Part of a small language model's weights.
Size: width 96, MLP 512 tanh GELU.
Training: a variant of SOAP for these matrices, 144M tokens, 4386 steps.
Each number is 128 + 24 x the weight over its row's rms, rounded and kept within 0 to 255. Layers, rows and columns count from 0. Numbers have three digits each. The size before them is the row's rms in percent of the matrix's.

# layer 5 MLP up, 512x96, rms 0.229, rows 402-474, columns 0-95
097:083112145157094139126141118129107160130144075080151127139130132149188126167103105149158127098157146125142126108125144157112165087131168103166125132100172130113137124133107137138120158164130123125116170129101138133121099121100095087117109120109133142140136156188087142100142137092118138109
086:109116131135088130090137140136169118116104162117123126124181127070160113164107066124113153141101159136102136144113159095144151101125109114117123088143119099103125146119115100144138122087153154154112160138126061116129113141120156141176181128114118120125123098114167142128111112111106117150
108:148093143134137134116153075151098113107114095123133136117105092153116160129136110128129105115100100083156188163124138143127120149146138114115175135132119112132121157144099202161109136168134127120135138125126084108123109082114112103138133133132179143132131169146140099145090151108150109170
116:134139125144115113131094109148133139111084125099141114096145115108143160110114089133102126094085105136119102158130101096124130163127148181128137132125130121098191121200136141111115143140102130162136108109098117120156083094117163116172126117089143136149160140141130131158130145161090123168
108:130122167189138145137142120119115165126166129128094160140133142133111089137132090140135114119140130176144113146131122127157115139122094143099110117093099105117106144147103183120112080169120078082136130144094065139131151124135138140130177098108146096082128136120116141129130164147133109114
112:135135144112149138082122159132130079117131140147166172075131103133104166130120148129130122144139129127139133117145072105071088149142122157128111122096133129120156086145136104132107129156187123176149108134121122162094127103132150104151144086104119141124127119111168167148147093158130120156
089:141109126168137094163127152117118127142098125105099088148130138116116129144099155143140144150136078141133114183119099103102124130119126069162147120099102127102103149113153097110151144128166143099121138159134117144099133149148141156141116160147156096107160136128115131072154095078078127151
110:125129113093161153124168112106171163124083123171162159138119109091098137133132177115081125158078097144104107140139129128130149130139088120147150149122130106097129128147125130149110054124108132165153121111131139154150099097183157110124160106101120132097112126121138110125113153141137145124
095:166090090130184099103151160138154124139126094135124084085125141118115101127144150117165111119171116127128132129081113179114116149127110119172130149131094093109151140122152139138115152151135118094112150090074140151123106114180159120133143095158122161139137130131122108086150096127132126116
102:156127112134159131084126113140104153155114088126112136131115197070106091098139152152148098142157100127114123172138132140155089149149137134106126144178107158118145164116120104139101158109137104129157148120090124143103112127164136155138166097154147108109133146147096105139095143157097124117
108:137122141133132141131119107146116092108134118146131154140105137098161170144119158122142125153088148149136140183060122093116113084115138149176161129138124109133101124140122105099097117128122117115153139160084090132113116111134151140178151133168132146144180122143121078146111087156105097104
099:147102126120144115172160110100156115131167130141128120126107136116133130109120128135093157138131104114148116152133082152144077136094120100082149172121111141165157152123153135140111116140127075103115124141098139159122151081148103104149122118145140058149135117123141133061136099100101129160
097:147108133126147102167087135153119149109146116130156100090106126151141091149119095153158141153096119171122106130119163130111098159145107109124136133112124128142135127091109095131116113174166110110154149125189109160099146117127105090144092160130125099131163141125137076092131077096129103140
094:163124125051113150117127175125082153126160137128120123159102125103142124137158100165152158124153116162128137144146173146124080152104115111127153092125114148084121119157128165129126087156128143172104114123123095123146091101125133137079132137135125148125124111088142099142125116165113144162
100:171135107117137134161114156057143082145157152127130179108147154128139102191163128127149136126136126129084114145124121134098125159137149141155081142095097129132120098142110123167131125149119136137126135135100142143152120122127089079131185101144127080138131134108109117130122118129118099079
105:113124128131109081154120122090113100133149125144130114120068141136127131076139169140118125118137100118117091152130143145120109085118136159139138114123122153094120146154112180108108099147177115098108102141155093115086122108147088106125127120140165106116154192103104127110130109169163136160
104:138081165152129093121132156116166121131115147126093173162143148133122101107126125133161119171071095145151104165137166164155126107140127082151130079118148116161130146130124097116156098155139098087112128120136134137140147115103154109099105109126180130129149097113157148136106143112111161142
095:147140153058076121116093149148145152123144146112152150152089144137156142120114122119137090078102113145150094131094152134125154135150116132102103140151170084124167096133096141162112113178128103112131100116140149139158130145131124143165144082127151124156107145175118135131090149132123132134
083:097150175071103133143128089088173147107118117126107175177121150124087143162107144141134145127080117113120154141103139138125134131129121146142135130135119101140106110128109119135141102094145100138111122119147156118067109143101086171126120135148107128144157173123076110121119150151160108096
095:177152130116106141137111081092152131140114137122165093114143114076083122140126140137166122128108131107142148169121131136088120076130117161188090131093102154130109112151147119117140152138171164164165134151146104126161084109135087151114143148117107115097148110125117143133140136137153141120
111:082133182171086112122110114091167116118123108131131132103150117116167151169108093108177145150121140105147146112118131160121150115094143121132150117098132131177138129145151160148156170140097165161098148143134124167154136117154084138104116130100111122087151161156105132132124154113133135111
100:114158100160150127097069131098123139149140114159146119101125127068111119125132103098124134115141115107119115143066126192148124126159095093155126107137129168126110140166161134140117160126119112120082128106087149187123119118148136149127138111128092080158130153149120110152123135128107154126
096:097081098108160115141151096105123118131078126149176146136173175125123071118149141114117127139093130102080133136089118164121132149133161106141112110104103116115119152135106136159100127111150133102095143121155135124123147076119124159149155104128096102164118112128148073157119143142131132103
091:138145125068149118131164159079128089139095140113113146116149131116131148159121127139100105085126126142147141115119130158111128118139136144118102091118134080134123118072171189136110125132104131137103105115137158124137147153137090175138143106109136125183133141157124130116085152193138136144
082:202147063082110101158122131123110147128172093077139134123118126123146114173122103127153169142125081142129079140112116095141105112099116122105128088134137084142131114107112140120164128142175135110104159093139145130136152139118103151135151141141146144121083154109131118154131127126131121136
109:127078122116126111130157101121120158111101151138110112141164110161144136130107141171172113172152112113104135100158149155144119110100115126138089148138140068160105156119151102105115130162130116118109124149149146161116114137153149118137134096109142152144143157117075115063175119151092107111
109:171164144116143134124156152140087176152131135142130154136140117149121131131098120133115099088114154160135121107111125170106098102126134155151134116095086141128107124143122113144108147150097091073118109095110074117068125133148163096140140146148115130090175130108171116149123090151120123140
105:166120130128124129135114105119161144140113135125087138085115131126129164139113099148132153147111140126125098114084098141107105124132118117141140168110121117128157121125093179113098127167091119098088082144128095134157128127131146074139110139134125128116103181147173168143146150119056129171
107:128163128128185143101131131146117104141192103141095109148122165090101132133151112158146153060093158099139133146147165124092095166156149096137134148147142158152130115135145106102122139135139119115098127144140088118113126146117148115157092086123183115100127123116143118149118100123129154111
119:172111111137138093102139116156140135096110127158115117122127132126163137136134106161156151119143120152118135164168130087095097104112124102148117113112133224134110120125175157167125125178108121127119104118132162130111091106164097169122117117130125131139145107124183102147121150157118111143
116:176097160155111096081123124141113136149148125130131136160120141133124118108109130133165148153168141124127138110150108126110098123143146148100191133168155111114125119149140061129067135104134110168129141087120140123106109160093135145161156072099137118131094140094129139130106128147129164131
097:106117086089080133122096138133116148160164126141139174124135149138158105119118113160159116128128160119104120120099145142128149135120205092136100123139124104103149079093104150141117140108081142128120092125128135131138122144136131116116137142103149133116168156116163156156071121161125116182
093:121145113135100118159141095115151133142125148155065140120166124112161127111172158134130138149138126127108107158091124171145148141100092157110165147112126101154127080102101129092084127121121129134111137121058104144143110104156124168146112125093125155172133163114151177122143130143122133134
111:168134138166080167081128121109134122116132106130146131101138134109132146119057102153159112149133160124096141096093131145156112101132141107100118140133117108162170136144098128109131128108123137136187104145138093114159152104155175113148148103142146163119108088160136112147110171125137147148
105:121168099138099165141120124117145145141150121116142143158133068180106141165119147141125103134049121144107099096133108197104102165140126152124181106125124128156136111152117124139102120129123132155151170134124091171123104145138122115137092124136144129130125151155139165138103124136117093127
095:090115150156110113131136127144125158147100128140070158140138127140100149141117097139187139118076087142150140142134109108089121183130131119167115095155150167136168132150148159143096117129117110153063132116107139160125136148164147108167106137146111144144118168141129133102122118124125141160
106:149126137152122129106157074114168114122128154091141135115118130107144117120090109115146112134130115151126157059150125104110128105102123131163060171085099107133101097124147139124161138130133166148141128132105140150111133109108134083105162120087145127123156100094171092157127100128096133129
108:097072161129121066118149139125112124164125117147111117121166153144122119115144156109100107092139107089137119132184100140119123122174156131146103132140104092089089124123160158148144150102135125120123118150109162109140129100115142080143124105128144138137137167095131073134164107130097139165
105:122127134139161142159071115101141122132179151110124105061187128126107168153108110149116127110138131127148076148134137135113118118158152121147157157126151151106143149101109149110168159143152124123087117114110112162119117146122092099096150096099152129087136102125098097110147127143114098139
101:147147138140100142075175130150108111144139071133105135112075119122099172170108136103123130106119125116140105079110137120076094142130115148138154100115113117112152133131098085131149125107110106131110163136133145156138091139109136154157140141124147162147152169133148118134124115131134149202
107:124132113114133162123151122090153104122157140102164185131111122167141126122136151080144115137150147140087139082128152168091127132085126125085136145126111138136116141117176096146125116109138135137126088096159142145079110114146159098154159116158153111079107133163153140129122154152083128117
108:151110126150137120133137119169116124108068088134154160125129081139108177134122165129132168132153132143112151134118121137157113145161107138138158142134165152167113108145129069156131141163137144095131112105126104114136162144117147093145120168090114094120112123098103128140085116174124183135
107:139141140159173127147126129137104147119170162134103142069125104131119160125165134129126138101095116065146109110110183146144176113131110105108142145121091130113137080079090169115130148150149134156136124152112140143155123106151126122093112153160118161127134101081087124112114126125142128119
101:153169137121153123141077148192128133142181127113110156127136107131157119129099173111152114118124154123137130117116121138108078126130148133169141099114067081125131123110096163137169116119127141111122131181121128140120116148126150147121153130115116064142159129125103098159097124144082118138
099:147156164125160093080156139127150118147097132161183138119141118157150143135177129129105182116124143117127109146095134105119102110116120076115153134113167102156113140168118116198103109146118097129140138137136129133139096105109095128122163110126119111150157142113168110159136170160128148134
109:145135155109111112112137173115126134141147131128136184113155133152094118118141110129185135118074179118097096122170161143129108135126139077097095090109085121141140154148119132125124153145132139100129117155122084110136167151113086168152124127125125084154126148120126143167130142108135171110
089:130133154121126114093151138120164162141117156154100120169102151116108120130113101119152163083121129127153101107101077169135129145144112156123125161178120157156156106138172118112114166100153124111132127118092164132114160116114096089167129131125125128127139096128126122107074069102108156134
106:111119134152121176137126158126114133143146102136133049144046110121103144119103130141095115121127149129108112137146159169165151137154106133126123155108112155176103173094132119133117145143127157085135107163108113156140161110159135120127105142155161110146132143130129099141140136161148110087
103:113115135132151209127126123070119119116146106093129134165152137111105087142154125153103157168141138106090116161092131146124145121102145133130120105145117167148120102082122118131127120085140100074074143109128111110167111129125145085127141157113124174140141128126141123137121156133145166121
116:109156155131129119122127135113102136106155109144129114125167167103134135115137134103177166120120151149069095120158146136143101068126141111089138107081117101163162154151104157123140144127155109114116109126074130113153135098127127098152155122153097142180136125125138170163093119127166125140
104:125123141106155115121074144173189121187137115147155140144110194122157113117130147116132132095105158117108081166115119129148079100116140148128148144142125107145128098120128110129129162156114117092132101152128126122180113124107140112162124148099108141149127144129143090118094119130143087169
091:129153131088114138151124135081144134106097122119104147123104156118114121166138156157134120120099127124133135148125091108138131115140097114123103160161109104137090110117091154148128129127120134144150099136086133131145064100134156123125121151107213167177105144082133087145166113131125153115
098:094143127093113066080156181111148093111118139138155104104081149147108142099141152072149103096119153104123151144122138160109118127130110158182123156115148153127136127111120126121128152096088108131146095126116115153125085112162106163143100128117151108134145121102150147125140123136123176131
100:144125121139118107110118156121151154104105099100136126134176142117066107157094093106106151112140130135104111200134145130157131130156158118122139162100097120092094140138128083106155136102189094087103163120149080117134126175137141126120143121101130131122152135144129149115125150135105135104
112:132128160153155123129094121097131102131137100097138122125145115128117110063160157129127150099117134133101073146132123159177110153171127145105117119082136159126120146150110171110129109144104114123131176140119131123086140138152132114163118164076132136105090138130138144136162094185104100127
105:113117096147104137125077130135123147133090156110149114122113148102106148188079134129120091091124114125106127116096169129104152117197179118169128134135132153121141136117119169107168081134162101087122148119131124130118104103112126150143153095157147099087105142159136123107114124125115114138
112:100155121076145142116132099090163132129133162123150135084162111143188127178132135150135078106158131103108159089123138144138132155127100160123079102132094150129132163154144097128127160115137131121132141154151119161122114098168116098106174129106164122138160146128120133141141136113143148166
103:113101134167110165131150098129139135113110110125142135124161130146121154170118107111134126133146108125115092150167136113121151121127205145092089101108150114125126108120133132123127139076165096117064137140147129141197103133115129115157098116112194139118083117124129140117136166136117113120
102:076122138162177125090156099133090144136168154150118162138117137121136140079121113098157131157105133102130123113094147097160100159128154124110083161153151126150100121143120148088132157115145143119099118124081119127122092099138143153145084127118156115144142150142140063115132113133146134093
092:136115158096114095149125153161121108134156098135079131135112138114107094144136124128112152121134129119122137178171139139139139131103173132148102145131139099099089134128103168105147085102123189131134098127107107098125091123104135166134148136067167123111170152120134110094141129138152120177
103:161126097141131094148203165150118078114114124107153142128144103092122110102140158141131117130129125111126116184151109131120147138143128115143132144044125127117096119133175139135101143151128155131148131127120113138100151125157139181138081130105136130117160123159107145147140073127104150115
097:109154106151118094121143082163085087140149179122147103105132072122162161170110101152125136124128120161110139122102135114128098131126079115138152109144152135130134125122104120111128131103088166148131112126150122175166102117116134146128145106093133098112123097191090126109150143162107135138
087:144128148118169105145140084085154139131146129179148144167123150137132134144141124125100175163128161133118105123157110119109112095130135085144171174135148121122105172149086120112116098144141117102171153171148125159150128117076121111113118085145116106127142145176155123146166135110137124117
099:139117123127165154115130139127103132101136131126100117184108148133112156131170154108161153128130125115155157102085158155130111137136155139124139110131184086104115151060171151122113149142128117146175106121132150156153100132130130088156160145133071115115082148160108139124096124139112123144
103:128079171147134134126084096135127165114152138132146090130141101130116164150119102154159085126135132135124168160105149123103120138128120084118135099099171126094141103108111160149096121168126143149151184145080105105111116099125119110138125127141098110133127149107078161134166139098106108141
099:097122093131146219134141127138158124159104106144137138124125189148150124131123126144118117130154137110116084160122135098090109138099132104095131191114132141164134089153118141131126122057135150130157106128143080135138104123140100123133148135149148141153121147128153094124096117144150144140
095:100115138114132144090129137145090128144118104138151157140126179115150176125095112180086134130098088167125106132153116150126139104151146139150086142109180153128129177159145127129132142136116104111136153140143142158162155101105113090107141123112142153171136151154103106142175091150120126158
108:174116091131163147127184121109162150138145109105152136124145116127156118099171125142109103139113112140098103132163172153105095121162130113152057134131156125169141096118099129102106138129125154089135138106122110121143147109124107104160120095133136089130131109119165105181089106122130139099
109:114108167101156147146145174143142117144121077128098154168138133128115090137152171099143093084143111118098144123121159118138098124178113096107115072120090156149127131141148132134091101134119123160125110127133101138111154124142134133161151118101155077091162134131149175127117113162104132138
098:101130061117116147124155170111131124113102142094125149147113116157126141108134119153127122123108105188171135143151162165126115128118115111124113141135127118125152097099129150095121141104119130109131139147125120109163100148088107138140107091129134147108105149060158116167157124141151208111
099:164145106140131117111121083125153153144140129093109171117093151102156152112069166069115136167134127139105175154088111102122087133162144097118136115150113113125125114100149170126149127089149119142133100130115135123162130139100112089117175112103119140142137143135105125135157109183140126127
101:112098136099110159134147133121121137169141134095173146119126111113081100115120130178124118146157121058165101147114109146134121158163173124160131123097112157132127125133171129129143103126091164129112142172112122129113139146127107114154178103139114097130114102122175103110123090120111161162
094:165109120124137130122117112124105104114135140161183140169127089106158148100130087153166118125121176157119140113082072114113148145125064118122105127155101168083141153109146128130141105101123112119116097125144130129157158118104160119156108093124137124136154163132112114167102087132124126155
# layer 5 MLP down (transposed), 512x96, rms 0.231, rows 402-473, columns 0-95
110:080151135143156128117106134145116141108135118129161117115169158099089101136165076099123123169105115114147092180088142130157107158113153115130178127127154105093133085110191116116113111129157140140108101124130133161135140119167131150118095144122081110135160132110165143113104115126138117126
083:136121140134140097118166116110142149112120134150150155141139135104073072107151178115133118149141143105134057134114145181113103109106136136160121175083133146129138139075114178135137112123155157142104127100133125148137161118128113115157133113174150096153121119152104112134162122145107118099
113:148148162101108098133146091118134150194099141111153127123135159130110130145161133124134128145069114146154120112169134182094127117105143107137134143099112136101133116101089113133171135105110136109107106104119087116116152164126122122103082168126142121120112097125108125159150160087170166137
106:109162146139132158101149152192154143107179155112078138124102168120116073107158153130116095130164139119118146138112109137116111148142120120151173092141131129096084104101126149131078131130121142125089093115154083124129102141112099129114101137151117119122106107163114131097101142159133134112
105:118137134135121111150083122086149140072109105112134125120109089147066099116138156086117115107138117138129117154112153159076153164106129083145110143138124156109168102154099149150101164139125106117168085168114131140126133125116119119153102164100106126134166134110146126103164137147139156102
129:124149121075110123133139118104085116152154130114103145108105068104109148154165159156099140104110111101137097119081098152123169135135134144130135149136132118121151128132111132129106072096131152135142136182107118151088114116090145112123164134126154112133149122066140081114121122166137117162
093:098119143112114122090156097109167131123179113130156119131099082107141158107121130129125115114106111127102115093115143137169077135099093130127164087121143147132130127098147141137124150098127120148128123157158138170068155127082124116090145154110135158134144167161111115100153159169157117144
108:121114153158173137124131131120105091098138126169132109104152130070124130090163156147102111152148131118087115149157109135149130140109111087119166151126112137173167154144112134112078110189113134124092114118149148086112161144145137097127121122113123138146120124112112125144084070162128123131
100:119117125103110137086135090158116148121096094098155179093160106154160130142099079128121127168134215123125146127138127136135147116105104128129147128120107161089085145120162142140119110109102121136116129097126133108149172161117114123136095156128124157109131136135165104109123104127149127074
095:115126140115128088139116133095103156181145126109117104184116110153129131143143157139143149116119115125144125119130112068080156127113073122132104101112060169142094132119105139112101131168091138111102112110166123143099151129154142152116110140130135158153133121163138106121146142139141080089
128:147153096106137140137179145138143126108136104120136151096104106129115089072112155139136091104103106078072130157125127101125128119095109128105126167154117098075140122148140102133129111096105106162146155147133128117109116127178173132127110150162145095164138150129152140141107144097139167114
094:126133103084127128107117145138148120115119110101138131084139133129116123128112138137096137144129108152136110160079143127128093126140158110157129089141155070122152115149149179039135114126141118122096140145113121143145100145147155083090066171111124148135135153091119146125153111139123096125
084:136089164135093119081184141156167156135123113130173138074110088125185092132111113124121137121138133115120109136155152123132131117172112121154087122141150111111135136095135132130145185123156155157173126133118122114128105110161105139149127170145098135144151103112166129144113169117114103132
085:164098084130162091138192100094135124149104130102101097120112108134135162080133088116129145133085161103122111146142111137115141125156147132163127127081131164101101134095114181158108113135133134144125080145148136127111087116103095133139155162126097137137131115109134099152139121137169127125
095:129138108123130136091085162141089109133086129171157086077138097152085120102091101166099123163147149143110125183123143133149096122118135140140149098116105123146099152091107111121123138123110099089154103116128119138157158143161119123101104134160140103080120139104128104138154133118146095114
096:144151112135143087114151112164130161111132159110149113089128132115112115153171139108130115116122108123098152098174139120080148133148094133141152109120140136093135109148138139106132166134106099157090087139097139116127177078145098093151127111145121129077171143127102138081148118126092164112
096:091143131098080162134139130128120184106117145135121095136133122130157171169114087123065105150137193118123144078085094116124103164138085121136099131110154126116126113152156128135115133112115126114167118150091108111126109126142120139149157125083129159124137143117146120096141160142147118155
091:142121095141141168121139125173139126068167103119119144121145139093123136142158166147075127126160180137109136097108126128139103141140155121150135120142112129151104188163152092127110069071154155103134104113158119121118098158127125133108120141127139122124120135097166118090110146123111096117
085:123133151101155123108112134133091140154154132129127102087128136114146142122162163125091148137163117151162116122185126103144161085081120135103127078125148157121135147100125152084126117142149126149107167146117134095161119119131122097145155140165161139146152087149173124096176137138096095116
098:108145088130120087175108154121097103132129159135167108132134131103102077151124142111131082137099127129149115163123130095165110143147139153139119141145129148123102101149153095101148136085112060136133132143105109088115130104119135118125086143120118128104155171125106112129149109181107108077
107:162078094071148134142143116125092133131112138134130140105110147105113122137170144169104143130129136146081107192110118127081123104143133114154110176142162114114148141122142154131111169134124112115144104117119177131123138118094153111132109126119175094155071098118153140122143091147131101132
117:120145108106114099122103131144145123109115130155129151118090102137136129097132133129165130105155118183146098173141115123098104112125158150094145128105105120137116102094119111140170152116156081113089120119175092164132082153125111176097151147103152131144106146137143101101149135123149153192
108:135117129135128166107116109131133092090167151095110178086134159139112162101100144115127053175088115121100134097134098141100112134145131115136128118122072144108141146116149132106105141154117133137109142133155140117135153159121087118152138083114118104131134171154133183124113134140107138093
087:134113101117130150143101094145113163095121158142165102162104079133137128103115121161138109118124141143155106120162132153136144105117145159104100152154142141146124127150134143124127130075204125120130156112143115056167158099107130112130111128127188131128108135156125136135174124146088122152
084:106096151122136182111123125086130124138165123163132143124127069129154120100144124126132081120153117092108145139108148156166109127131116109143131133132103104160056112137117153099103075135084128094135127080092108134094124102144135163148136147097139132137123163121130130157165095150124138140
112:134116154156165155094139128145122121099123115117175081106094090129097147083110130110123161080116123125072195099111121124151115137158101118134131090155088172093142116144142135152127128133134157124173133123132142146139155123145155134167154121158110134146116114118127155135114143085117094121
114:094084127097115155134136096106117143128122146143119104128130132130123131144120118109125154129102162083144116117119143097187116119100144155164138154118124181117138084173108116121102126119107148176140132119132108098131133180090158129100130133161107115172148086111088142145119149094176107154
105:127176142091109161156145152130116113122116130167136121137110170133138155158108159154099095110141181144136104157174136136126101125096120135155149078154141092131098134155123111123128094137143169143125165147121135122098125128128128157129145138167115106101133117149091137077075158117129082109
094:135113158157157130132127099092080113120138088133146151106128130153116121102094118080146136139161117128069110077116093114153148135123139165090136102122076163144137123154100152141131171119160112141135118121114153154116155133187116147140130151096139117100145124166121153110151153132159142156
079:134131117095098095161113127129140134123136118127109084128128129158139167201155118153095135103122122146158115133169132169131147140126171117187130118134150166114099127119129169150168097116107106124106116154139128144138124080097117142123127163126159150114127141096132142159139179152137074129
106:112114175125110119157153119141124095106162109146147123108104150081128144122086119137075097124118120083132132100108143133150154160141155112137120123139132152135112141162106119056073145126127106124114085117115139144118174089159103113121110132124180102144110122110128119146144165101118149090
093:078146134191137137119105140115104112116108114153120097155085132166116169115110124112132115147107101123190131136128131174125141117126151170147159123168138135098135140101123138123165146158153107133133145129110126169149120121129084129101075130125119106119145137119158082143144132116144192097
086:150122127091103127115090172155121140157102153160132135170159145152146113111083114133095143109180109128156142086132100166104148134106106161121116116133169109154110109103115145154130128133129110160097109145142096151106143137136167159164130145136129108105144091153091105136103154110109185121
106:125119130059122157125126124119148110125146147113100122152166132127132150112156190094114138079162090122135122124143128144108097137146136131101147111145122092130116110169098106108101155134087089132106143091125089112121165124149181118132107128104143106158147166089106154143131100134141084128
092:110123142144105100129105112164106129090092144114139143113117157134128137149115122120142110158157189131171138140147126112177136141107141110182103110137117174111109120146149136092145076092132141110077144122147161138119131106141100170078140139135160106127140148126101111138125141143164105074
094:145162092140141182132117132083109099126110141137162091171122179110190145135127143127092131129180157140126119131151148124120120087147117116103127147096143101167122151120124161154129138144132121093158135098169120119161117082085112165114124107132168119135113119135182131144131125130122117118
102:130096143124105102134140190123092140126127097153134159151101137180156137175134161116104123105133136137101142180103136133161146125136112119146113075148094171171110106099097117109151102147146095136149131135138138124114113127143090186156124144160128161130095115132137104116131121153153112097
116:134107133113160168100155153107121120129141153119131119104141140114110135136124138118112144110110153164117114096170053117151168101100134134153162134139100152141122141126159154144120161123094165134138100070123151073154121134149168121120094109118144115169118099127150147131090099140153090103
093:125142169128147135166181108138151105123129112123147144152097125115160192124128169108132152143058125099126137101106107138108084089096141140122099116112115086117149145140159113145156151122113135098138140143116126143092185126127090124114160107172103147149101149111101136101117129136123141143
116:096155109130122096096144092112143138116122142149094144117126158134140147134172120086116097161129151155123096147084099151110123105114158143125158132148102097118105175171138117153134103101112131142100150101161169135138099144108097083173108134147105132097128140154177148159087130118125146115
100:069112143111120140077123169104124092151105096144113117147118098142152131129057107121104141132094108107122170136094145096095143112132058126153137130131121142162118112150137103168138114113144141151155127150134127149131154132173090128165127100140126119109140112103124140115141111126131085168
109:157169110168128104108126142131118120179116097126172155146126102144106101089091103179116146115125143142157119104148113128103143080121142152155091163173112118137090151106132107112115111172146186104152142151140138135126152105129111126136097132116140169101135134135150143106128156116162145093
075:125085179095139116153129148132131154171083132097175162147131128132150115178113112096121144109118162136081118151142143141096141125165137153143152123108137117128119129117125155146146132112174125109142127163142133130120098117145132154137131084105151111126138146143087112113129089151129218128
105:083097100146146145151095118132129134099135093155097165145091130154106107105124083144094138156155097139118135115151084102126148112104122133090164110098120173139143147110139118134083159113130130134120152144155157078131132132145102148171097099136159154133131129172168109147162153131148120136
103:168133106154139147077117123125141164091136145102114087153168132146128174123128112151110097124166152129135137143108137133154111184159153142120147126144105161153119191112103107118103096132119134117139148111146085095155136165134138108124154104123091103098131143163192124130135118111134140105
119:114079152163155114146138118152128104114131132111139113133160120110150136069129155092103125166140116136156115127113138128143110134138119157132150159124170090108133134105111130098149150112184117159117110092123176113113082115150125078134145104118096139098126148139120160086160076107091151141
094:116129105144141139101095107150088100104144110142134197088121128095108148118157147148130082155124140114133117146123149145124115140148153122147164101061176153135092122135111145145109161166099134133137119122110152119130122128146124169105107104091122162145137184118156133143126117136170086138
118:075116131178140157124149116072139144110133139163122121134148150144151135095132152116153122161078062117089118109142114108089152116145117140079134145158063108117109109096132120149097145142145128142140113129140098156159136105138135092125142145104154098124150113114153117139151101122102113098
108:149163127183147143092149139194162171089141147153103075119132106145146148164150127165158117178146130126116109160123137141161122090124134133101135138135128109136106162131138154108144150157092146133181114086142131131138155111092118117140125082132132133145158125089135133131123102150122117147
125:128104120153098154129163131115112139053153146109121177122175172130108127118160130102116145122115158131098110111147118127114096099143115106083151155143121111138166116125114133111174139155147121185149127091125117120180146112182120112134129136184158125146107128133134132129098129115128113096
125:139117100112138110124154138129135147110092167135126109141113122138146116129076132138124108128130170133131091140115107114112116103111104125166123127114177160107095151169131078145085115144181122160184128122154106113138094204163139122116142147128098148139126139147118146122112156154134171093
093:146112116153135118126132107125086107140114125126143139133143156105170145123133154071130147096134135107114099100201133124115114130105151153143108136121124104080166126155140105146091115160132148166126128097126178107171179136154100119111151135138076138126145121111127156176105147162100124143
091:190109151116199130137130078159102110116121147099131169100143102081113162128143094123137112111130150128116131105152138106140090114150193111081147153134118103138116135126125153115140147154159107156119143088151160127076156117127128134135117154129138121108119152120103113152150126168131142121
106:147160109161119152102155100147123115086131156131156126140117132144138159158144149132112149125133124124116149081151111138081095092134153129136151155140142101128131098143151141157090126153160113130122121110165104113092100188134123089139146111131090095162154118163154127116067127169151163114
101:094134085165131128121128133132106095110113154071115088132133167152095138126102143145132095128074141129177154101100140181095144107109122080117133156149138130134119133126180116137159135130146145122078118120101152101152131112150133076096148096101120143106119114101140145136135138138123092107
109:174096135127130090176151107176090112117146119158101115129104164146120142068117149125114166124133103133136128122118123111146122140180146181171119097116120158095112136138137135118116143083132110082138113165080125123138144106136096058138153140120106133141129109139144146118148132150117141129
108:095178116088151147100086073112145158105105125092155116111139116099145170147123136117107124142165150133096144103083119121130117131141152136126143150124123147112149129134150088139122093096080144116116172125108164130111126153160140132105143102089116104148161129101093153106088154125110090132
097:142128108111128142136127160105124134139133142113149126144115121131135078136158126113153189152190112164116171149124151100134115145108147107185171119172150185106104136150123148119148085123097119121141128095108119128103123139101106124155109137152123141072096104131149145170112132145097110114
105:185140121130151123154131128154097093149136111132083130138118122132141166115104112140101117148165129103140105161114162088144102109145121101087128143061168144123166155137112086129129101100130158120166126112143148116134145167118110112160120158128107083129152138164100128093123097166109140144
093:105136114127148080093139091126147139130142122161131126106107119131147136104107120095157132119108089134155110134117132174132141124138117132127157168138132071096169108152136115120116151136121141134111107119136136107167144117113129125114149120138063190137150103148079077138142194142139133082
082:109100136116134089181161134142102064107088146117110137131134134147100143098073123129138089130131091135131132099086107120110168101110136152131163113126097155125111094107134129119117123139128096110151150105138087156126159088142133112116144115165091121133100174154119141083134158128146098118
095:097111176126118178102111125127158150084133105119108121142136178118117112119081106112144056136119134134161118132137161157145183127144130120146087109136106144124106142113130137128164131128164139123121143113113174121143123146128115126127089153138110181102151097087155109122147126067118125124
104:147152100109154133094137074119132113069137158098120096105103135100115142077151125088125096168124140140160162098133128115145145117141126141110091136131111132104085130180127128116107114139101157128148131133144130151116183141106099101107125130124129109165123114129090188116131175140120116097
093:125133184132103120170092152133131156156102131109133096088160103113126123109139096161088137094131112148103115165143091121076092148147107111119132138146097108126143134127123110131105121133117083081080148125129093136140178090115162122132094150140155093133149135140138123108145107125141080127
101:161131170126119131152110144130147164133130121184121138141118078127097120133128129130124070119130134128117137142156124126111177135120139105148151143103109143152159118144139129126142166157100107118111105109126106128122121149131130119078091076154104079124151172101070099117162162124148177155
101:157130099146164134061125136162127148093137119085116120153162141203158134115094120137066110134106133129091134140146128126137126115129132165133107117138155111157118107131107140149110083080100147155136131124135101107131138154103104118143142173119149108136105146099168138165138092119122149124
094:158104126125134143115112104134133102145175151129108080135090097094151143098091139097082161138149120083092135141129166108138148119148114118107172111141113119113124153133110139125084097090157131154137119145134130097125151178114134102149135122150141092114103159106122128078099118071144123110
100:142079170103094141151126105152106132123096150100132107137101125088131142108172144157150104125175144108085116135107097109116099112187113106152119127088122125105119129117114108084137092123142114150148131098108127135143098116134138144136114121177156122103092106137107168078118102115118086143
103:131096125181142148120091083153134163136140167130116118113158150167144142116159133112139104164153103147101080179105098108107146121129115083148116135147113116135124086171131129131164138121130163122093126098075149162117119133131115133120093139122122137144123124132163139102147135107085071120
114:155141196124140112143132112099120149120151103125155143145144134094140112170063129169101133122181115108067116139107129093128138124163112110113096117120168108123096121110158099154144148185142133154149141099119131137115130089150153131129128128129141126139129106162123120093120152096101088133
091:135134137113141104147174119108131129105144180108132065124108086088113144136116122171151173190114084114104096114094144161126099121091148109105113126129124125128105107117146121116128122140097136132091119152071146149119156146156108145127153115130136128180145145078119142141128107114141103132
098:135168143165156116122138111090098121134160130128111146110137153123128133162167168106144090141110123161149187114139147125144135143112129131128122168155144153126152184183099148128122134163159069169139102134154143158108108123131148098133139092136111125107171129153103119128113156091146134154